Each number is 500 + 50 x the weight over its row's rms, rounded and kept within 0 to 999. Layers, rows and columns count from 0. Numbers have three digits each. The size before them is the row's rms in percent of the matrix's.

# gate: layer 9 MLP gate, 1216x448, rms 0.139, rows 814-834, columns 224-447
# up: layer 9 MLP up, 1216x448, rms 0.134, rows 814-834, columns 224-447
# down: layer 9 MLP down (transposed), 1216x448, rms 0.0785, rows 814-833, columns 224-447
gate814 062:511476510537474445503477483488417440527476441400447450530502517427425550522506395470487485521455512510604484512451576427431496562473434486510413363508500447506675488479519516586519427511511471448453476497472579539509521536491427514517512419519497544555536549464466472499518512498551507516542574481554655538481530460499474501589603472547522412444472519478530426583471456532468453512560468384547469552447541569452516382556498566528522519483589576500520484430528485552632582502482450556419585555414471526492473502443477543415518425480482494542467541514523455519530469450500442560480541466549523541429525440506550512491435558535524445547543479399560545461526466432488457488504
up814 061:464505558325482590500526561523478626488456559525512540493397530524524442498476549524539440511511480524363421475477461493458446480483516462531563449429549441525461495578544440489519531608496518473467453472533480517511556590534579522554371612565474526506531496572462502539484507491397454609550513509493539578421456514517465455384462553530474523536497545414474574404497508508504592468480563473540493495474435411526462526538475474523434434444469462484494522521521577516470472543480577530515374504497438557560543506538564561565564559453474500417481433547482524518523488558471533469454513541519437486496467526445516510522551433472537500464536532600500479495507539550441484500477
down814 061:554494586486438471417474491506515650444458502488437564504433410593511436468522465508585503501543466464480522480430542461438571536377534514469535430499493470576441448519560439515568462510560494514432549379496406547491487505523579521529561515466475511507490525497562456531524489491469443554486531547413498552500523521478479399550449454518484436493540569513488559501520468604502509513554495498493566557456496474484580446542442484486479408467482515611472538431503517489539531496473534541540397552583463581428422482497500514473547543551432487504490471521549459491541401419492494483450502526531449448502438494476487542537521481491492383464528504491495494514511528479452542447457
gate815 129:496474432546516558509422528457556460520444564405459485444428542536520499498615471461467427462496535455468503499443445513417531451441539526449556574473477495496491537473506550411530470579475438436490451476359504471536430481548525541452598441609522494517563499439432509434482502462471451435501611426445473484457545487417490426468525536487493539461473444528498483506465525555416478542508582482483488580432420494509509450418483583512426495575400531440429361461519516483495543490569462498549478467442431492465506498522542478595422511464534529507442464506535472514508513470428411483497468456482503483525555445537538526560499478560555529489532632544429479505496428505552410530468
up815 129:532475446529511476491492484516430459532469616402438485516381488359555468494590387542487479594432520553537522509614541588526404479473539557454426546503410593499493549585525518521564571489546520575518405445615446554572448481568493528514499518475506456479566444479532581434508436460447534559457499537570543484536515589598538523539487487506413537506498438484552489478437555495512549331459454462655457433471480523516487523508497559537417439465469544520468503516454538553507564491527461543549490482477471490437481508380533549594441567418477442533528453405412545531426628594502510495460429517433474495559498507521551602578527558518465452572458483547507504502562509588585454435492
down815 121:433513456476471586470507529491518488502538453458482479500456559394476506597538555486498570462481468443552540526504476572440578571474511530495474443524423503456523514497451486540509545452464487576494413505574534532468510532440605509600403474426449490512456495531550503559487467480557551398528485498507488516510511486520509556566563563451355447539513567445484452394424437526461497512420506491451478397394463500559508561622477487549482526480566534457448470488441480541496551487511536574518514559561533514561589531465555478493625559541557467501575517555433516614550566478477506394453580476502572478468419498561467468529518615436537491539475433483538563580473478523537551518517
gate816 123:483592533584519510555473612525487461423531445574444590476553472465435405531455458547601486515538404468416548493463508439529431590478470483511499562506516449548430428459500532562444456485483483486465530508489531471540337484452467557516567503490476516477472581503470432523536484527400469462425454501472494427484508495555484412546536553453440533412440481402487430449520460546518494467455478473488539573521515466584414488470392488477538601498402461462530547536470496397500523568485573505596403508466517460492497446489491492462494458478409419528429457460540489530472561517427501487501449426526533468398575535554433575553490495357556580497471465624531475494504481396552583524507
up816 126:494565539544495488590486542536510525526523513393553506527468549524524423498493402488490564522463485528475458510553461476452496610417559472553588536538422548516500519430543394528548393467494502483517486559523458480505543472423532505511553415544416437498516559495414441431459429514502491467510467430513460482547449517548467402484439426580516483450437451467545377540465474516615503423514514482600538502455579440586484497503518530428586487502490508487384513523542503498582527457501513480595525399563583434562486509481496533413467494501448418542525486415430506455510560468484452557511445547580478499515500457591499533595597515390474646523549620520549475525448505483562550462476
down816 115:493536469557468524497490535440508482411534380474541501546514531450458493521465518417598544474503550471463540584467568545480542509472485528491500476520476550428568440433531486522438366462515559505517492556504492399373505541493529489438425437467545545478450548510440528506456486444467493520448592533526443465526554524566526456493492546470499418470531485484470476542540492553566510416479477422545502500586511377575542492547485572592628506490466538499549449494512562502525520485539446476553545490547606497574512463438579507497458523539397516469527547516414475464534581441485493514507407565487446432558518526511499534476536534512548535506577420488517573478521514531405465518539
gate817 121:538501465487511584517417477519639531431505488455477469501576602523418511429469534412476494489591382577399448470461500480442585535425501490514447487510528517524453473474491479546454507387459517456583473581515494509558578531544534529512504495506432520505581467491567462485530425515445433435494539612549607448484610505513562467434569533573565436459575422480428499511466430491551474544464488442587562463453502476448501601470462508445559512539633576488531540532533452504521590476523535475575467542480556566606473452511459498546558539591455475505530418498424468378486505456473564605467527533528530483552484388460441496453474534443493496496476417527467499439503445566594499473452
up817 122:520408627492512530444482531550474416516511548542416457555446469449512568523432574471437494523440515565463470453507556447459523455549540428528555489467558425470485536511420489495535440490496489451489481569496504576464409434573552541584463594551516486566493453524518451497431420444528402493483475429556445498445496489524403411570518467422506491518511569539515422464500507450502427527562433507382520439565532460528490465537522537586561500426410485474484491518538531459391479493511588494544501521540498452522493536422427318560474527513547405443420479452549480603529409435439545456486514527450460505446458494554503498422597482439528481414507599559459520509537540483528587468589
down817 122:520489597546524472478480527612436528510558546449552404462485463445528432448501613523493483494532456557502523424504494517585425422485464479486536581448464488469495526598472465423565503512439515437451502541511571515443446602478562572516501584480414429503465546438556523568478470494522514505497551519549453513490475414490498475483455644485440475608491542430487487465548546499484448604537420525518659545524548534504511489395504499431443535369440523507579504435491452439507466521514408475508489581514473518479560460472498332471458464464423439465439479449409460518482541553496465493518468525386468451472543467576500499511550473536454521427508492498426587491500563591499479555511
gate818 089:518474421427466433479393490527504489376514445564558444526513517463550570530558575544512544455463512555481568438442499424537529454432444531467505530552511420435394534475493507480587518469573513528603422513513486545461629432423461425410499563449598375433483517528523502518554500609476412508558456440435494585389523448531465467476513471575520529468568488610434456526509498501498501463460590521568562432408508527541475611488579546444527503537524515491489501562498400456545428502552547576495482501552509579485361515520543539421578435563463448545507524512524507474490552494465469533544378458498468493493509439544416521529467528521579415444519560483426553467502580580537519491544
up818 088:512555551496500500510507506482579520437554488476521535375498550566551490459479485467479516566518515540540541502461543492479476446552476423500518486499458438449466430477424563500497547525556490373438542413527512521496497524482576468484512441515492570506527465573472490483497576395485461503465547443527494445434430536493478525417524470592461424489439486393596578490553550494543444516487451529557417394574514501422484457573341442489570539532487488474556473497475476550469622465474582402481511545552533407563447462458525488531468571496598490434511467554463454458488461481516453517505465513543441514441587624447526484386470465678451521465553585460534506512521426451474669524516
down818 094:547473552558503491470533503444482495494508531428559510470527422529429459520533557512528541509413532417492513477572517528439495512505534518490488526503578491474496442474473499453552522456499514487365470446509595540531536546500505515531449494508504580442506442415346429449480436503459419548520554559466583477431442482530551538533408570539396513460465507498550529554483548452577436584441480499507453470501491451562470544606402399483488540484475477473431521537458412415462524406462430546551472490480396453601482510414496532468517537384540417492521378486581444534470485512581579517425489541544491537535546515360510499535478539515467476490574451467500560617506443379480388500507
gate819 111:549499485439533448466520547489499537475471551503551470529463591479527535418435443457478465565506483548457495462512378441581436540469518508581462522502439447530555558506507498574533403479515549461543599566556527508454610489562545521500428526516466502457554535493597575598531498570546492446527514520562554519444548404615554438499546468527473463577476493525389472464477512562554500528488549482470582572444561460534528489544417509563525460417543535540536496399441546366602531476539436567563544457490513450488596521606508483507450524501545433471545520555449487521488480492503455613545484615545495474518595454525568445520528478589560411495508480561639414493500498511526582543561
up819 106:442427631499468562548470507510570536500460443474452470496530470517528404578528504487478511376522433528537588475508530519508467490478493491574485538460473536457449423518508491477530543476500509484494424436506503457426542589563460607442527493500466585478493498490530450449496436422565465542467453566589522466449475501430511545499561465491491438492541503505458542523557469533494559537492578504516474551527526539476451521487519512499531507531529487494582536476470568484442518481478560533546542575372478431479410460478487508439570545528464606577505547427457590541556521555472453519399468460402463514562499517434388511429518450408419524442702482473549581512493485485542545511495
down819 107:555389614557433549438593434477424519494537527559548571460470541476469483552589488353597522497566448480526529469518582503499400460465458508591492620474481538595550447439516542581493555513482441461522493509518432540480488479520497445466445519477456479510512533495463497486481429466430445514476457538576466477462451483480463490502556534571555508570480516522501431536578480483513597550487481457538471521589506478508487429435449502464429508513518451484476507457499507526462392494474412484504461478466516543599461496565511513511513611476472520491454515481460506424502465466495454462476524415463482453507482549494492580492388493518515497421528581445508460421459447420513485420575
gate820 129:526497519523538529552365447347463455472537548454468466501612573501444520502542385453509475514577475517530590428491532507508549479514589458446483457467485483450511560462543509401525408445555501444429500643510539497502487516574563468456484420602502473550457528485537550548509540521546486492577589531526521451543556399567378493512487510487585534427551515572528507515464485479493481536431534546435575528521531514525442480504489487445559504574516444475476482566522527484499549447378496462549518540490443466496462543581562479468521469603521461509456532530491538475493551384455498564515540564525522448443538515450477442453503475483566483435494550524640448475485638499530590533524
up820 123:445481457515530452485492559487572542509462519572583579594401458439545520464482593408510534553501496519496413517500408498533511520557551429477464491482565537486500389520471523519455571518447541431542431420517464539518505473521376558503580519422481526528461575550525525440477467495443516477501388480519491494485361520449550496448482556501515500508569520501533457505534496504563497451526446565472519397445512459489500541498460458580448501469482466559481523549426431478486528482551544490544528491555612467531482467448446463581427535528529559516510538499519438513489508493582523451486524460556524471513609465467500552563507521481445504549486498434468599609554448514366465377512
down820 132:452528511559554376493478570448570500507519558531493517504496510478537548458561529431421547484408528484478496519483550434518490507521488429434533527514487618536523427496511537514505515423466476519576462536526247524468503597546561588411482429437449418583503567517524526527488431530431520548568458485448537447550509520438596508380526505489552464520480534524480528562484539464528534473557508547464499467473536520497515541549487583565517468480519535521552442513478438462497507430578542539484558476483522430540482491495442392472439544448481591507527436448519355491527529429493488517486559530489507428535493525522465533452542626446484444480498434470557532558542517549510448403407
gate821 117:542586534535539502506482498533507566565404497387529492411422512504458503505498459465499439515515483509449413506450527524433493531564446496528477388469483499536495465494583428549384539440505548541495564572544573488560417545495505468488417476536521482499526500547417541453498613519518600571525513567509431504514544513518571502484554510564565478465569473477585529490565615511522465394451510450481467508492517457535485494511481547618565371470464483406598543511521415475441436411546437556495494479540522548417520402513501483433482524436547446455474498484470454535602514464472536531540551485452423514454516443503550526468448509553442537473529456499447489574547514473458530536480
up821 116:514631484495579488531514588433490472479493499539525508484494579486488458530523426503521488454582481500438471559476419491435540569527446458470505471533449532427513544531487458482490482499552517519488462510514511533522528583452515403357537433502608568440461578499517526595481558501496571502530563490511509485461505520526549556549564511473549441378476344482475566523506449406584496428489518499384487443419543565514461438420475492530616458437494447510478398423457534499521555505534483546542510518467611520504454529534414570485442594480439494449543537580422508514492417441540454536467442459434420431525499428415497474497450548604403498509525531483565438544530517543553503522484
down821 116:502455516554507492393540512479503514499526458559540459454539577519490411478501400512560521496542510446555501504495518500451480543550495426430601445564429501467513470464511477502504532501518596562460512440434607487600580553515539444468547551499490446501438594487511536432473543495542463530520416532443542458510517451479564465476389429527518520519508425433489568572565527458577555529497473590452477513442501574509495558398444454481498439496541522525470531449538526530501476598482507570483580538472541516495584477618509470495448543503490395465511507496426549515453536534568479460531507476432460391514407469536481487547457565562415508446567532455464578539577495589523524438466
gate822 125:536516519502567455557579573475575500559477438502578607471501618486483455509541513472417504419541455540416478436477471570466554472462537498521462477564463435493573486498474422451510546486509501521574453557534480462519543506497516518531505479443510441503515480528555517476487476487508426505649551512463605467582464550565554593588530409459446556464478459564439453484468445482454438503585483512522408519457578479423536596500513553436390495538516436413528488413537500526427529465552543503507540484486561462451492545456487508548493529484481535486499502493579422434539509480539525392456401503452464509498533442399421506458548602529492497511523517496503525570500506573488576516413
up822 126:433482499507428578563508543488446450394470532471451468495525513552542497484511629506612585405494579453530424520504541461417485483550490454568541555471520539497449455575430532477504555444529507430501423429420498508491451522456564508634526327493519500570496476515529467491564492428529432497480640437481483444384551575452511502424509517487479406489484432509482459549566565591487492584383425511412497498604496521482436583508435412429489554417528518515466479484482481458434526521555480499495458523542527535599512539591455606571428560557572522421468494547422557497501509499523494493514498475456542434547478587528477454471459537486524544479460566420540486529536545523473524523523
down822 123:570462414554591471441534415432529499421497467447586432498508503482563493399489415448558544517406537504479488501454464562482457436513408491528499474557424451486478514473571550536486506476492543526547471546503507470479531493532549557538401444497549477660542509488465433546518491549484430417589595512521487561465535557483538553536479493467465509510385510498489395461522585474489554491517519502383358485577428567498504563514488616507528470504467400510533436560457559509611484444465546478525475452582508408477510468551514391563487445456506544510401529564433520532497481580583539540519524464436548482508500502550414419504610604526514487565427455542576417507468556505522467524526
gate823 089:489549437363469471489473495454436570480538471465605423535509574473486449527520549566539446394550469404528519516493476541530548519471514589471546460356517588494577519592478452469402444451496442503469507521430545518457445511550550544455438547425521526552490560461449444549516483482543547510575531564566523494474496460480473516507565514648556504500459446474419482568520482445475538526489549463549583554413486526501511493496448561454497479523533524465531455500514516469520434481499512547526544523479466609418526515577455412581611497538497499533449423544467564535500528483451473505521583520542585433558474513471479393500477495547586512472501409493419478542622473531436613464550
up823 084:525538531432554491498488500630538523472479488516438520570535528549599525483480465513482486356542558494457444502487538509509493471455471521446555512449506519556493463564543496489442575474447467509446586544554535476582398503394535563458465518574520550551532463506487441478471498492510409537509473464460481453434486450505388444545619529570568455480551517501579491531549499486459437546428583428471611450400439520512561454510519448547571540500582505511433522568524540510487525393492472448518596513466455463378547452509538417515475506473532519344528530493534462462444542412527465448502482560503487396467554528534440449536543558468526478534528540486475512390534527445463482468461
down823 083:482479404456489451457452509512477560516523540460533560484502447461545459493442473438511571400563432474412450467466618516440457586495484415595492477485484540477428554539507510593518530487513497540475518494505633491481473420483500512531519495461502561438570495520487531503471510548480551484539506547530516482465421445492451534520587496567567467458476470595501526568498538545520486472531538465505577526534486523575501475477502532486598488501527531514552535519450491466526556516549555410545438477538518569424500381389502608414508534575608528570521546515563477507590499367524446512566532431442449521551470503471526509535537590394424468447485495513448426556492575494612455552617
gate824 107:515462538425515463489504514514486482397442376531479544449541494480466510501529407561552468458455505449486544605460474488301508435488535514503405547564552550500425548520511543482521434689499452505525525479459579423479519484459575475538461504492501493560451482505541450439540457488440531572483480510511515422585483429489484438515586509512547435509519479511535444495439481473505482491499423513569430507491533541593435481520573502515591492469460527434572589471545584569539509496501531522542358520468484527525444499480485494519531488587484517578454519479533440517453468439466449489550436409461497453520468454487546520418411469559518547463525456576563495520432459400527608473574
up824 105:561481385416440504494581513500444527491494556444497465465378534490527500534413496392503468498511476522577422482481490499611479570498532483459560470498492399431602423535509403560503533358487612473416510447493484532469539503572505520525476534455418535479465519472577574545514522521489528514585508467526470519501540643499563545467414495499412566485558491517460529519514584515436572538478537518500443553522455384428571519502467470535485541507437504560456430479476462435451491490553492472545608525502508580477514508445546545559476474401545436439575522537486588522574483579508465505515546627576481538467516490563494494510525468499532490552460394489513537571556570596510439410467
down824 110:643443476543543511520499530568504494460530405421586440400504546493523549566443412516496546516473520506422488505456449463542475477528548475447533496504579482485478536503439413522470529605551468551547520459574408564483569438471412576494537495561507547441464537446454485519526537474463484555538484507528461413494566488475492566462532505477513616461499478554541489539534590483484462523438560542551465482495448406376456474467463502436485557532540522435533460502517482532537516563468468596549543526454481459542519502471431519431427476424521503432483476592485489587502475546426472561453431535501412499509502446555519437472529417415504554463460520505588508534508475542460507429481
gate825 089:455563465544556512559441571532594517483597434480402458508511533498554458528541461465525458532545439451494562549474582535450484530471499569501438514532553512627423548418463528492557507464481508453494508504606518427538500558486539514430512526446479448493521538525526613445467474420536469527510468573419583440431450507451547501557441463600445497473361536380502457478520560538535469463369596481464499593434461507478543433549454487532482547546422498443569482475466399417538454524566369496564483483469556517564431464440530536464499467518500409585555543562501540564477530567529522428463452503480443426439600490540468489538420487439494446537397488475443476548547442452391444471405
up825 086:393616460508541489562434568493556503574630470549364538501496545424444392581549477512517432458487461439524549495455491492403462470492482474457525466455508528574455461473572591471621516555458534621438514502576450474490425488436487500368521502534492465505493572555518555487473461521427573502546469570477603497482453544505492577487455461618574481492482564493480548481500464415526461510391558469463410551502490470512511510479443503537508560561428544441530512580534410432478486487530465518487456469548505514525404419502588589488467507514562518546519552499527564590445555492486575519488417552449573483474473501508513506533382502517500524481512535523436500534537498454454532545455
down825 091:427566391511510525547527490527427463514464463508600525456446553559496536561541430546478551485513626509545449587530484595472488447551555495552423484487601418511463466489485571536536474504605609484491458477478680365496503626539538587436450476477521531467533476474483557545436558526570533435456499548494524494540474583517402562494459484581502502469500495494424554457505510526412515484552490500404443487509495460546451549470448479520508556433507515517496471484394504537514512419420500570566476482452475524502512545468463536433445546491402490589547525488505512537469449537544497443553560483424466554534546507496491454467498508486529512573479484564463424537494495400391453526512
gate826 118:514504585464465513543457490579470473484462432533547449452484440496549495517421500561538515550507574513405381538512479463489491519477496601532485525516498524488463381606480541508496495443514490593422563533461493553532561509556450476583445638453506445503435498500530511486584532433546497437533532489557479435500450514532547573399529529514583492442456598513499483460575492442508457493489550542539463483516491524549588557469576463540592454467489414428471535488550539546528500506512373495495481485496512472524428458519434491491401435540473491528455507470573495490479466493444504566535406542476420446536500405524503466469496396514510567569441546537537498457575537471469565427481
up826 116:613532528526495541480479467543508489516566491480429468458494559517456528542449550513416522463420444529467411487544475502540501474603552580344528432520506532427507497526531534497396424495497481477556521420487487439566434446463553512498443442605510431577479426453534454525521545553505472430498461420524482518423465515485478550456459551513464517554431535506486473522569525489548495508492454466528500458525562447493597473581491434482473541548441463470523553530558450411490425483474546505484482431537541565554499515427487547418459535459522500515478513558482429546482436499488512514556530513504410557541567564519430530404472440534505627440463382464512551427472520468600443443535
down826 112:448507460518403503483547415468463511543534397494482460470525463502623518484532503484427552493522506377408458432519429548480554514550524485545481500387481397505495507484443530423452593548504537494475519519563411538561495402403481453544445501456547453591519371490507386566405550552575538548479447525508513450461378531509526472434486458516480472527525479386525470464518549534513514511503544454504495490494510487436496509541521546452534472527534516427570479487555491453489480445487491471535513429473550459476471591407496559495509455507430432466538437560494513496538431530561483521421536393529523557599495591460535425429528454489454542521478444561412418458544509536511549534440
gate827 122:526525525591556592485516534515518425472556471558485508467532445538520484524506600430468407446473412535481431465571490481492553519500394434555562546454514520540494494484462535376479421501443498509501521612521528496477547407478605501540513476438553516445499563464536393436518576529432527457484504436529460389583487529469449544484530489594495456486514606446588504482424518463528538500560409524535536425553474521560487488559567496519572458553443432555455581559582480554462524553499554460498491496548508478455460572493478458436474480476504455472467443542518512571535409529518496514545459492588544514560437461504525546517412518483478438405485456517562464482478433469524526464473
up827 109:533495455546560504449474523487533528446456474486490499534492572521545460482472504486444462551425552474410561537522535503462430512452536482469559493549456450440528457527543457600465536590483464525550469451506517516495473485522434552449527448579459481475455452537520576548458419400524584531457572534428505590521442386519606484482451551431522487450503508561503443469473545491435464516413514558358461538454530505432423501521549455554425579454572498522561504526407499436550527450487457551567605618480597536516516456517492531548452505571497537533425563526502488516522595463526485432554520582535425480480525418434539437548627572534627509528582513567480440566502568471446497443473
down827 118:447519435494564565470408493461464512426544481487484550490557581521534485506514560485539470424487494431532373494503422470548516413512513474465615502427431528543549488494489448452434474548511581560536521452477418473454519461496535520483542484549457541487528520550507432425493517461523499442463539488524399511580474478435478525455492581574476531503528542478449458426414455551434419415478468580451538535504531466470397567609508487519467578462515529521501597556495502486419489485561566497521523510496546513517493590553577549481475480594569491437501557488537471465646483422444438400549463582520504438434494432537593424567514538516499496457544563569559531507499408492461505505549
gate828 109:483533556518584567483442533475529504514559641447565510496539494545551486487550431450440559436546540574536502562481548444557482482535519497507495561491476456553468633545434497514419470395525536472556502520460577495500515410423490515479437501540609531455482539489421496437569505606521494531465495433491466452418524470442544507523455528458539528441533405478647471450486495565471503543466487434474442480433478487508547536473631473496507492498609424555506470475442437574519432505493490501491484501488514518445491468570502487583537489462539480437589448508448497583516507554505460490487462467482512499603451531542470477536514550496337420532517464491507477493438469562559559557460
up828 112:459572498518562551449462479463511532557601489477470482471426491566518542531526528441392456517565575519368502524440551442535537547552530434425484513503547492508497564502501530557418512428470493543584527598481452463520427508428464482508552527560482514431527495501521454461475431567395526437502428467538488449475455554539503521515508442442552498602579397592583427474523326545382561490430469486499560457489452463582485456486565504570510540466539478561523522482477396531559485510438492510416459539526535465461459449565490543441539446541543493524539494456439561485499481546504484478496479572519494451538498438601441473571552481465411472514493435531501477483434407520495524445499
down828 115:535488560531526528480394474403512426509568475485431552518456455506479496571511658519576508540446539462457523494534520439519513488463447435509537448408494486561423498471553566511571583377485511473412476541515497439468446456476457504418499558420363552455536407529501436595500445520559445556519474502526510574531462505431521525646593464507519580552597515535465495461441445462481540556573510523454501529523546503435417518483555587503568449432542483502531475499535452469422473531501545492492543487505454457488462473423503507376455392543564401468455581461589546577548571432465497526561489460511468478508453482665492545371543505493555519539531408449481617450506481494439503567487
gate829 117:528445520522502565461395474609501596607538515446459492525491529455503551536501549538481599475434487511503480476539462437442468522436496486454511507535545581529532460467429466523559516471481453530539513524445518580502508548549497460456507528512491539470471403448521518497540488460511496541503506534468541569468466611560538493470518545503466537479561453511518593612485459528575522482471475449414590577571548577513535535473481515482538438448496441472463534609492568512516516520473430452437471513552551523454422592533489467452531492549499475564440466527510511498486540470567471414555514461530480489422529509462539517458519459456470489504445404466571518598470481527388454577476
up829 118:479601506557471516523520552516513370476527464506467543556473464555581440492476462468548464642526504585493449554498607515551493474525526492465481379458533447519437528513547627535401482505452550542475499453701495414467561472503560574466494486534482416485464463487500515530461472491544581461438547552512572452526531484469506527522515469550536525452497506427471470427528451509463435560459483465504397494405519452387368470566541533512424618485545635526510376478566399547551475476577515452491522507510456472447595473489475484553457482500518504442531532530471521448502514522488550587547507471510511479515449465526384522529506485453492464428525471499534454457544470489574446429578
down829 118:500519655475473510465528579448605497469473435505581489560481519483618421464460575574412501583503507613552454481453584508555489607394503490483552511479513470469566599513501604481409521374439573503474551474589516428542555509484479524471469459521489388404520448418420477517507471462540485597499551482496612483574526517535538501456427618578494464428538470541452501506565480535450430520516488598400532492503492537410525552573550526588471500516443566569488503489464528571427590530405444501436518596477483497467571564544532466540448415474504469493523507546458546537610548470443500646523502437570508503575492554456452544529506517422580547480448498509467499536474480559476557411494
gate830 111:512573575533519476498531529503478567523414448458446569425430426495459510493522489449532545532580540559457487496471529496462353548442605466482441553516479539583488437479584431432514423512504426496552561587564518456467477441473440494568487445541492498577409526424505464491587486510492460475458488596474465510406458539526454453519623563555427523516484463470496444389503512549479448542506488413517507496605399470472492451478457416482514505489532487450554544458430579569464483600439454429451442558477539434588456504552511490497593454596395421452448514458519550539500494458493499614539587624542437445404568523563447522392424466534476515454441540490520424540541426546593536519536
up830 108:511446578500528543506509492547460551453500392544461427543483536576528549449466543537522525443557472507584507512463426488490599594589598509418488527485500541435576479362492542503487488496515471525471471533521495434507535553573312527494502483518556489420587469498452556574482519436540530538417475575595468473491501518456534540431503443505458560503487452541451559508515479492444564479515519496486515516530554474560483504438435542525473478458564568386454498493515519588594481419574474538549498462413567587453502583512562506449432490506565425601490481436524445507477504445528499534530480441526510507594452484418482482540491532518523480546515427575532506524555481502510523423520
down830 110:510480413476557550477599511563541593455500475512565492497542516595481433507444474483547493503538506466483453464513505500435495465491498468526451523434616513470562545537484469401542497406555465455520579526478501526502427509500445517499535432535494505472463498383532494570500458408461554585502544542508512528454392610474467554539490532442559520479539398484482457494497523524428456500459570479444505407578505533426486449434517459567377424605521478501484552489551537533500497510493535564590570578493573547425488579577449579488485489526491512559464472378551578517496532411455507527499492463461543527528481534405454480548434474581513509526421517533560519478486530543464532454524
gate831 096:569512400418513487450431506496499453488478542527463498513520490562566492514519555529506421492489527562476545464534441471494553547516507514570424539531518529616446496545513514424501474458536463501442333443466499462504586458504495565496470525514483545499425440541482481542447446518494466562536517484436545452487417489513454430421448561426505388492510474523499523562519487486506509521423517447376487470517507408528462511517486517507416409508505445388462453444537529451427474452481502447423495478437460530436499448444416565588466491553478510446463515502459485552448585558373473456517498497503422515462541488578458562430514384447550620469491420556493531517499514483470445509544
up831 103:579494498444465531529565470500505594502561517479507511529522556550553573559528601513492527560458414508528467583468528570486467573485519483435490527562469467486550530527400455460523524441652484426545440529428486571486452499475505468440505463519467531563538407535443520463442522527462548519604491414470498535561449438528519506495485485480422480532566499466510502554478516526464415555524513498544598565446621474481531489429506588432528442534469319547576442464457476526431418402500475536499463470499493431534496405400492471551555506557527486458464521554445516514602520618485539469532506503559541506429480509548505485617414528458573464445533529548446387526531527573450517424589
down831 096:451577544534507453561531518566488508478567524458590496369486440512526399448469461533546569658447550521441470490525481522486462478485404508509418476524486443507420451570465428552495500494521529509489450478500683548421444571460406514519443458481503541522485592505465600535522447482542548534439650523429524448507563447521504547501425395458511516630604576554469480489501441519452482568494541513521529510471487442469587538483495607392416443490477527459548456477449466513482493461484457497494432468536573481534483500456574514483479524489542520473502422562575471460510568563549507519570505435506561531462515506495547582457483498461540459515493535534564508435490444497457538414481
gate832 124:494511547490462531494519534584509548530521417569452491442514402472460427483569509480517454544530429529560468489449463516491498379495537475538469498556456520436375508498471491520443562466460438398442592446456503387491562551502439503495524500560538436446502515427483417516516457530493568467462421483497527590377402491531512514470514424528534498536433476541409459535484474593497486536498506540493477500474496488498639498490459556552482509480562535544509500485442372426565477493476472531510493492466543501566592429571458560526478563571563370404525521457508420452561612501515582441523494498576548601448555512523516588447518508522486488470462483475467532514410534409490514527542
up832 127:514468521457442447466557579576472560481493491489409537578477579425477526499469481545476619511523563509454427478643536459505383489496453390493504512490561520435529529518520481454457445459542475507484485425505504531515459357431547502441541503472567523508372506464595490436611509506474582472570558525429463505520442546516505523463462521353498486522476519455524566395460506506515508476413510431516448501525479444470446527501523516471505472403496440530494435516455498455472414524479549483476576423526469462496464465473524509473497465618474520546471456600540473491553498517534474492575534477613483445438514570477574445585491448562483474461487526503548448557483537535489601473490
down832 121:513484497548493483538461451500528464495495545592448519553436506458534486491465588507477415564542568546534476481446476500495423418503410452565532488483550487543457623562505454537562509430554532459490482504491598550490442517457528475475564459440484634422459442456528560463572485529495530469513457625545421508546560476470502521430469521489461536443526601482482493531523460426486552444461500567546366429488434526378493488486513523392523654489461475495500498514568467592614473490455489502415541354444496415524519401539503530499570418501503443545516577465383450520554480474509514529484457522491567482473489517525431415549508469450463473536452590468519549471471468537514512422456
gate833 054:519440484511505456490630544459431553477391468551484514476548414500381376493477535510469383458492521448541671464486634451572568489494472494428454474518448419485536554438595483511531426522480394560453491478494496442502462569510469580516534499392568509581563514458508481386472467473497443454606427553522533476523415568505510471517493539403475464541449494505573491421486471424452509516542444538433417554574487487520585432453486522509554560605501474442497558472527601474502493496569587467467430466517418476583488512541486479445506605580419513470455515553535477562510450592434586514459495508586546503544543470417603438480376607540489465478560436501436544492457532484435511527473
up833 055:508468547508502492538584491482459514483421431541531535477506465564434497485589472472503504499456421527621592506440573432510570563570471527474529455496451509482524480422502465514533431447495387575472575543484533376494469554485417529500439550358588527552571532481531484505465496391523442444609499615512507585471507525506565459518480556428424563585464554509582507453556394492484496496534510521527487513607468474485591486493474453429515530532587538478464579440532572444432507480473594572521441478426448516548481511479489522437524545556469536507454549545599537461414573504558544559511523543481502503515590448456573522466397493446503414386545439492490513441512555504435537512476
down833 061:609404449447531466502470471535438484518452524556453484540359470410476480442571524529519589398569476472477478503510590452534484457519407438523549578503517461527463462503393486417575518415516439473443506499349491468489465470548464628477469484475469438454553619503473551482422488507434459566474491558484470398451507511491414527503544618546528474595579482504526514430526458478545565559498495632479464474492546477442540459452475512552466466535589546567393455512457482474496497458481411496515430480456464407432519472580482551437503485592599575530583537551610464541471491505542425499552568426472479483539486437478453424530474488537518412429473465534536540514518629430488495497483
gate834 089:439520506546471538476483440458552446485508480489447523541505458516506484566529427480549537567597399542581430487507497512438517616525543518439484451537446527573494561502471542395513473455535443480423518483485517521427624505519545543443500455506518542498458517521522543482404534459450545448428457423522524501522550529583476416502536427555455539478476535442463467436436532459476533529514549544553552531508485560565500430418512515441525539462535488523473487539471481466605498468527567484468497602518448479658525397377492548509480488457578455511537469461490458462545583437436610484513508510499446464556494521471536516511376466489485523481461420649472470498517525593554516579502
up834 090:571503499534570541553498593570429436504472547538498531488468565479494460450520565549436512447427587493379539480468513572574437423476477482496559499541538582536443471442507484649540441538538517521502480416510448448505373515496450523451471471516546437493547477514533473536570497431480473555551519531538567490423491515478491487512423472536580453559491501527579471611528491516537566495540476495420540393456506433487398484557495418562532465516463554463503488524494558540470540570509391458613504487496518536456442566587491595519495576516411587509460510478547498562529532415546482516505518513475534499427497522441416566542631443468534577523490539424490443540429482468523477490418